Each number is 500 + 50 x the weight over its row's rms, rounded and kept within 0 to 999. Layers, rows and columns count from 0. Numbers have three digits each. The size before them is the row's rms in percent of the matrix's.

# layer 14 MLP gate, 384x192, rms 0.207, rows 0-99, columns 64-127
106:525421498513477532514479400561513448496514496502442569483516490495531549489525603518535460437489536462465524492501540531507507599426571559584424439545544582471477438514499540631430504386439568
100:517470486464477411579415533488512446439460527522547513611473433458527539530438599585484472482382538500479446537416533509488585507429494551588490530544507441549424473568512529550547520497556602
091:454550365570455487530441497520551454503533476537551459508500498479464576457445426480390522502456454520521476533514520459405495506495575500506420508495472482580487459484378485570475394443488581
088:562440543595462486508443473438482538448463591564461443422341485469502440477515538495419513531476470546492563547512585551490468506555466496484465513397523373544491626483438601475446527509433502
093:393465525467486500495480424473495524548588490407489573524510473508607551521567499468419568433503546383464487521526456573389405573525525546423570513571524568532523446531445477521478504407529569
098:546511540586454513483512539568481474517555580442483494526593488500446518399591563416531513476508474474413470509482469414545519513512534509533490566563486529561481505465468493428584477454455550
105:477465561406475560454465541498432507458442488455449572465486519491535516460548439596404466521649477595434464546462515479475477478392520502549422447509499514464547433487498574510440482542494438
094:672574511555532447531563497479539455506463464509591428584567561510417467525418425475467498483530626465491428587499530522504491528478469479547579451489495457504492523483507483520400460429513491
103:479482550543419505441499513384608499490521561576493450490520380527508486525515532523478474518532576513494488443542543431549465412480556511374554446534435543476490506433489512462415560543467493
103:658590435453528422417594493551497520475502539545429515507534545477579565541624531476486548466553438540496487514512436445564503519461565561470482516556455523546550604550426480541491440500507569
103:551457413468447465459517552546493511529462474552605482521426571520508554413488522515524463590514522505533511456557492477448571478476520484470499549497540484479518582530452579464543472472465556
094:497588478442479460545523521502453520553437448433476521525527566424531421459470545528512490588540580391521564466432492513477419491460404449515571503506562444471517536547512587492457596433410499
090:517525458471533413490472450443482462606519549451407358521483518460426608502469473546521480483476523497495483427533520515334558565471433504506549488551515463476480487542481439538413441493445535
101:503547504593501434487398478538629521454453396457509523507487536505523567445491501514518554581487495459471459361527491481547551501476524534490526464491541562497466563579482505525603504503410492
093:450429471539452475498534537431478526450487465552508528668540528517535580480477514535428509481609442479484467568557481539582492465517501467474558505525540529448521478470514493471452539424416575
105:449409500417435464455493483435437537585471537510466503544472459488504474592419483498513389478463588596514473441536649549416533468522587541524541498500489509447472489535455489524452520490468611
104:580458528527493420437439464466537578553536478474470450504450490580456562509559558523433544497511518482473465481569582422470449539565539535458604559491486486496484510505545485558468452504563468
103:484359589477555502555511528478459523526506526463502500596447474538489455447473485418468514488493526454605367560571520442589450509513516491518468504439545491564541448499514512517497491490413589
097:459443531494526529478388552421475551479456415457402540621566454467475513440513508601511535527457507524463523485504472456461535506508515518431520472539460584501513476591483476575453475525401597
104:466526445521458502502541531486506585444411502399524518530601477442511439486482469480455507583493604542461534503584585438443497489413488566479460549502502495435503520496458431448549426520546574
098:469565439515562428548504527482510542531467496523490507552448398439418431599489481591484436561516512503443466390498516509449513500457533444578493534509456573450532572500581468535553463479558428
104:546474388483525458459534542501557568560428487553558538601490442444437447544503506542474462579514581581472476499464508464578476495497446537533472562483545464646568547454533549483470560432513470
110:442455561563447565480473491489499481552527487516437422554382481477527512532609480570569477526528549600634462517538456431483503609395512553573485445520559478461566501515447515562538443442549500
093:483499438519505505448469481536529548478587547514456545410449502567489467514514532472511492560484512537496445676523483437518544488427503497572544485443571468539595496524424498476579495437536488
099:485573581555504510527578565546501516454492462352600500489480484503591437501417461473450455519547544519542442538533486440484435582534537503580503512484414438502490552533534532550489516531539520
086:514570545568587573450536483455557485577502485507535444497448508584494490464544447493463436379436485509486515482586636421510568508512515547464464465514516465439399491481419530518551499629466452
098:475520500521506438471488380519493498473471566435441455502526518400482532652500479427522527490474448413513524608508520575474536480480565483502485579419499396523433525542495511493457548445472481
102:528452521513472543432429495515458482660503493530501505531600526511535557476522530473446519511511599490504513499404540479464502521473635421541508531474532446402477560469468535570464497460531428
107:523456439513386523516461553566495536537420452436436441398403393509514519565495445451428492521509511480469486480504572503464506515417409492458546522512511484522462443452447510482486531521576562
095:509450508585472495532494493496494556416499484558557543394421523551439541449470536554507509534529485423504476573553476501538492530476430511433597517517488522493561513476471379550489409411477569
101:519542433536528550590537468488465459428481470518509449496427558542483480453514520509468545453457513531569522648506461496488478535551591525481476624511520521612518468547407441529490540477470475
096:559549405569486506470556492413377466533470496465512422489485503475479540505492492447488523485505516474531487499535498479550495402531457538531445470465552486477486526435438447407475437461563489
102:582537597570473527481525534464492493491509527576398475463444517457480507525534471451494484504549522527483523548413535535515431472440484565511608425449665574535567502490428494478498536395485493
086:536478416523545442475495532509464519487460489478464521475514482448486502536545527574466387512456628475526476462554497535475488501453525426450423529428455502473497491511603455526525498408481379
107:563518460552364530466546435366554580490495529435518497526505401527533514475559540483446476519441444442609466526517494455534493524494450597480562454470573529473430564473489507507523466492554561
099:554474394473560518544371478501462506477454526438567516496512523509560426564518504594507510544488549488505528558508634503624441436524529521528522456382506409581469405565494454524565551570528578
092:440435447506469548521485487442492539557440489516454536492481438438494547518578582519520540466541464472534535445547444535468483529409485531436519547488548528474475491571525492555486432429544493
102:558534503531472502509542496506453493540510486563534529476557425457458575471585426470469487497496551515504498375486479559464544522539528577526525403458502544573519564471487439495529470429471494
104:535455484570541483480397518478582583539491484543562494580428480484365482561575562520614551545475495406457488588463526566539542427433463422448464504479568442455479425458583486465590523465520633
111:442576551502421518515580456465555494555507451495422590479465467483466518447422490574508396510497565599465430501505494526539518538530519484485436489466414447494404524535422473560504506486583581
110:581459526633436515544429518500513490405492475448487473510521428543508508561590430566533473515485544495500547417522528463489533610460464542506548511479508618483598537367582419493529473512584501
104:514468508562448520542496497495480466430510464499453513506424511521508528470579544560464582553595552537541530434474495406573504473540512561477486444510398649496495523435494481524398553476492544
100:516554510472441502479589504515542549511462520542389490552529451564542418489486442478437471439514457508431526416582489522530505472499507528423589568496567467505498468445343620491436482370549543
090:524556534533606512433425540439517445432373469579532458530521537501489410519515621526462490432580524465518501478504564468536447577504462377471457481530460500562515537454438426484477492462530443
094:536554501456471471506495593432509492466404517468411543504518452484416519526584501506425494387582596477495512492504544416574445522526528424551489500556560447500556515548592496536557533459447441
105:493547438462580542568545537482430517524426536456534525461484584486513569486467552497511465557490516497591413559482500512465455471527604547463459503533508498472409413528542528477567507381600556
101:553485448452540538481467556512568493582442478525470511479528535406535467549456492423507514415461547500496434605614508557367495415442486536652565497537574476528559451526523513499485530485448525
100:457561405527610568467577441548490474446522527492485472488536500509474476530541457482569544563413456486485472512489547426496514410500371519522563555527450461472495510601395464508503531502504452
096:526436480453560427424457569467537513539424556484547496539539427521512480388526473532494388489575467515503470449525519537462495617515518485558483473552518546498415558597465435530531572545442482
098:572507504558449551485538458504466581490463480508486460558475459544537496535543487514509492529498490488584479521512485438460486428530531481518449413526489522365506564434519524511592491457459546
096:417526479463519491461443499425471484430497427470516556474390545497488540497494434489547471507464533575503518485513399492388516468482500628485520523446417513468551507464580511436535467546566521
106:600458450498519403512509450445576589468442506529489448501466442562512536454537479503552513535494612490597576459532526438513477669465500458445536483524559490409468510501494546458442496499489530
101:508508354537539549481427501453540452492562451492507553513452506492532579489536589574465451508503461497488463457565515425532596474501609462490502583425452551479491488529547453597498443492561455
103:544487430506488490486562475482449435595562592574535528419524437509514546549442568501501433520459495541491439532545683543503509438507529482511548523510478484492546460492466490539472511563594439
105:538552468467430482475484449560529553521442497478506569508527528572530492518524527410448507436475480456556492513527465536507435529439503570469427524539605411520555487556431392495468524518499497
111:527551394454526514489533539530592570511417493540393480510492536414546564482448485513491505536415462404556453486462502534471473573481578582503549588626462543519541564526370470567415454517513459
100:604506508424467485502576453448508532616586541503491530461495518484454458358476449566497438621584529562516492495488480461494521527566545566424495509433548536558493478488466499553507499510436523
095:539515454562498463443534483499503481442444544524449570453521506504562508464478457545427491387498543495581450510474504445566432571517477438379512531458481422532509499529516519471462439584413525
106:560570541522465452560545539485431522532576600431536550491518489474485500441583546645447454501516660565501500509568541532504469510492446482494605422497363523554441491526507483481493524508517466
097:510511539530489441507483468477534506474535504489531480509459509396574465497570499477430545491606446444407545544472561548546524494490549461504486460475414490586537504498629459504489463551539538
091:494476543529494510490440553522483472392355409432539398491518468570573560471473462518381592472489518522497573498424437495491508510550446600438450551513457459543461448510576461509562461506498456
105:500563494525499463399556431474547590517515493540444515569410387432568528478519497446505541516526469467417499570394576463570461532547471518532560496463510502474493494469447471492399548441464451
093:497538514513546538532542490472502385520445556484498388480417506424561460469495484579545532443500499570428421569494459515523403458679570556535466481446583496485483492528445508507514521513489536
097:446554544477495487484616437536536550534496499504544398617642517572434409512476484562511460528553537517486492501495463545559474526524487515450458493650547436561478495464441487522514459459438485
097:549455475485458526561457486589555550534474432463488517491452509494533538576477449484456560467525462535449599454590546496476584484472594485410519452581484632482502542575451493486463510452492502
101:543572530487546479563550482545474498442456406534520500456476539570545518497589389518552479462447437522413574466473603503431467502469446452535588445584599457552476524560524593469509494424523492
098:523585498590446533486511447435462495514493489512515581462494472483576463530541479513486430524528549523527511457496491545501533414492510492532554477595407459451590498616462411498417581533563475
101:530446456456497522514527488385467461423473591560430487517565514439382587434517490602465618531549449464450542552552477502454520530503482470422522592499484487523493452484526496513353423578414441
101:468544558476505528480476507535634490439447489459564527485435426492486530517580429454415516440444452438542510548539497549559557485542572498489536548463513497483461535510448493515443409369437573
087:547466508596495464426446487522438515510520555451475578492409480504551510491447541429520542505457494472543524443489599513606594517463563415562452549493563543548582392484466556595514557470544468
098:551516424486572488546576540481497587462529447399504487444439515487499477499557528417506412465590566564485420633569466480491412376525506408443502455480520474558555447475566644535499435521579479
095:436563473494541463458505511475535449505545592447462441518608479450481453519471524577420409502445537516423582493473528522561453548441592541453457462498503488607522485431585480457592530422475537
094:465458514445463540474526482467480416433513563552552489547422460464529532441510511392548385496480467523504504491453557436427529484570591417444480547520526459471529508458448574547528508530457467
100:524534507569399586501531531564490441537514587602509507490476504507601419519462496559453442444527515567438545485463545534527490509477531546465548573518499496435616497511454435502492487441499537
104:564514522474451465515515528391548453438497571531503516535489504454436504469544475571542447589536476586458503406504432537490490496478575447528431514494537635454508470551601435412569527567452483
109:468520376565451585511537364521518436402420525428478510492518590630519492474453499467513422546589532517443406517541483513448503495482528516389492526578487487467490540473483578567515493561529499
098:413506375503445479548487591539495424492538561493524491526484515420485535583591465462507481524539576515449459454552450443462455541513413569528596438555471480433491480485475499491472375566601487
097:492485438504511456457550446439505449465498464466589518475449481432491437569540534547405578484530562517530548551554533523434525465500568428469452523600443466457559524515598422512533501493447495
102:545490521459483375487494458516475549514511507487471492567577400414538477511507549512470449500510516446443497468446456493472544528560510587502437463449597532562466520488536426481420535455511504
102:493465480519489556546486543529559491504551550596467426455511388453530466541486510438412500489540423433476547416441523384548549534465515432576492431493520499499557454571506608469500554476502469
108:482449531476500581447564518535518485497512490635496594470476530470440429490449521505455452480410487465525475567538493405500577525535518586604460572488626479529434469521481507519483500542413418
104:579514502532543504573505486523552487500554574576461490492519479487552436446553520492453472541470506487508385493469459467419506534581512443468518541487477511471464527603525488543570523540513394
109:528543499495483491477476483547502509486547474538519440482487525524513469575547568447536593513457454501519520450554464523472468597345479537481506554553486479544518549594424484470513531362533501
109:444472457539425525498601603448582442485460587540522528501534453505445506477438477553493579501577477498458376535511519579371461483474517426487529461475491477524528373511575508601449442544431457
101:467495524483517502491468439489451480533467427509428610540518500486540439534484549505556515493508505544490547432545560347428445507502560607510547516409452534532510524453481491517482574419509543
105:569535501560443371538431459479513557453478487499508562637469515454513482540603541466509447488523553509473454511505585542503592536494407554425518520578523427529568528494426517486452546519454440
104:541564424531590491505498526552424577454456471496604437459508485427498458617585503497513444538485542615520575572522448427572431469452577540506465557551413531428430505442494489482447479560481477
089:476402589510513461477473502468499493513455563428574498562477512571581492425555457550425478450442521517509519460572494485529520524550517502431438521532544555495527529469506464445529532409521530
100:521484401488524509504519585405531508483555579451442455460460535480475500552527468430553516423610553455423486560532561496413427452543534532585475424487545526397486491540420430538467481559462508
104:530456434501467508493505528487412552453524493437451458546582441515543539635421489568621483642430522437482523508441500544535553439437441497572484495543565526513384558502543459495590466491563490
100:528573436564564518491495563514518570432456555493518495431472468484541444506502494537482499547455473483530525576551531477488546404472475473498546434474491490541440427584416551521544528521494466
101:625488400535470427588509579553508535526550544500474461475490508465404460561486504536590494511471483520369597512498524510532454546516537530484539533503393580427490539521488446518486509535564474
082:478495536460474411502464556572378515482429609491551591457473573528513407475506434521513512489518470490428519594508572518426491405517516480606542528598542465484476479522511508474528486531546410
102:580512564509511572516537527453438417443460531474511511472452417458512589504492521428463488485520493567496473523507523480483459424426466495506540503514552506410451498472398518573452570518509568
098:461455476411398383463484461541476549408447502558460459537519590489515438553532508538444419570425465549606518503538423475406427535475452584455543417410489506477457457489551494502458449519577537
105:509494487484494427489502521524513473491548578543381506440480480405492640570425469452448486667474450558489416479507533457529506608462522510502527565542460577491533455588475521465457531454498467
104:521569460467502590539526549489516491482564437603459414528511463449513487542504511527419442542514570561493481440438487512450515516518586488583559437467432408496463497545439482405597472581480542
093:514485562513536541441529556586528447461469511452470484510430522488484525535526522542477472561587509534545565423507518498535484460508435480573488454510492505501506525530507530454492476506431468
103:569568485476557464504540556483416482496495515454451499543612462383526524475493482494399526487499619528571522581540438460399413446475516453588546570479496444556462590573488574480492389537556469
112:596585505446548474508473531375498517557440427499507526488454470524511486519410473450449490509497516482549571610523508443491444544575472453592474425447483582516477493577547548555398416452464508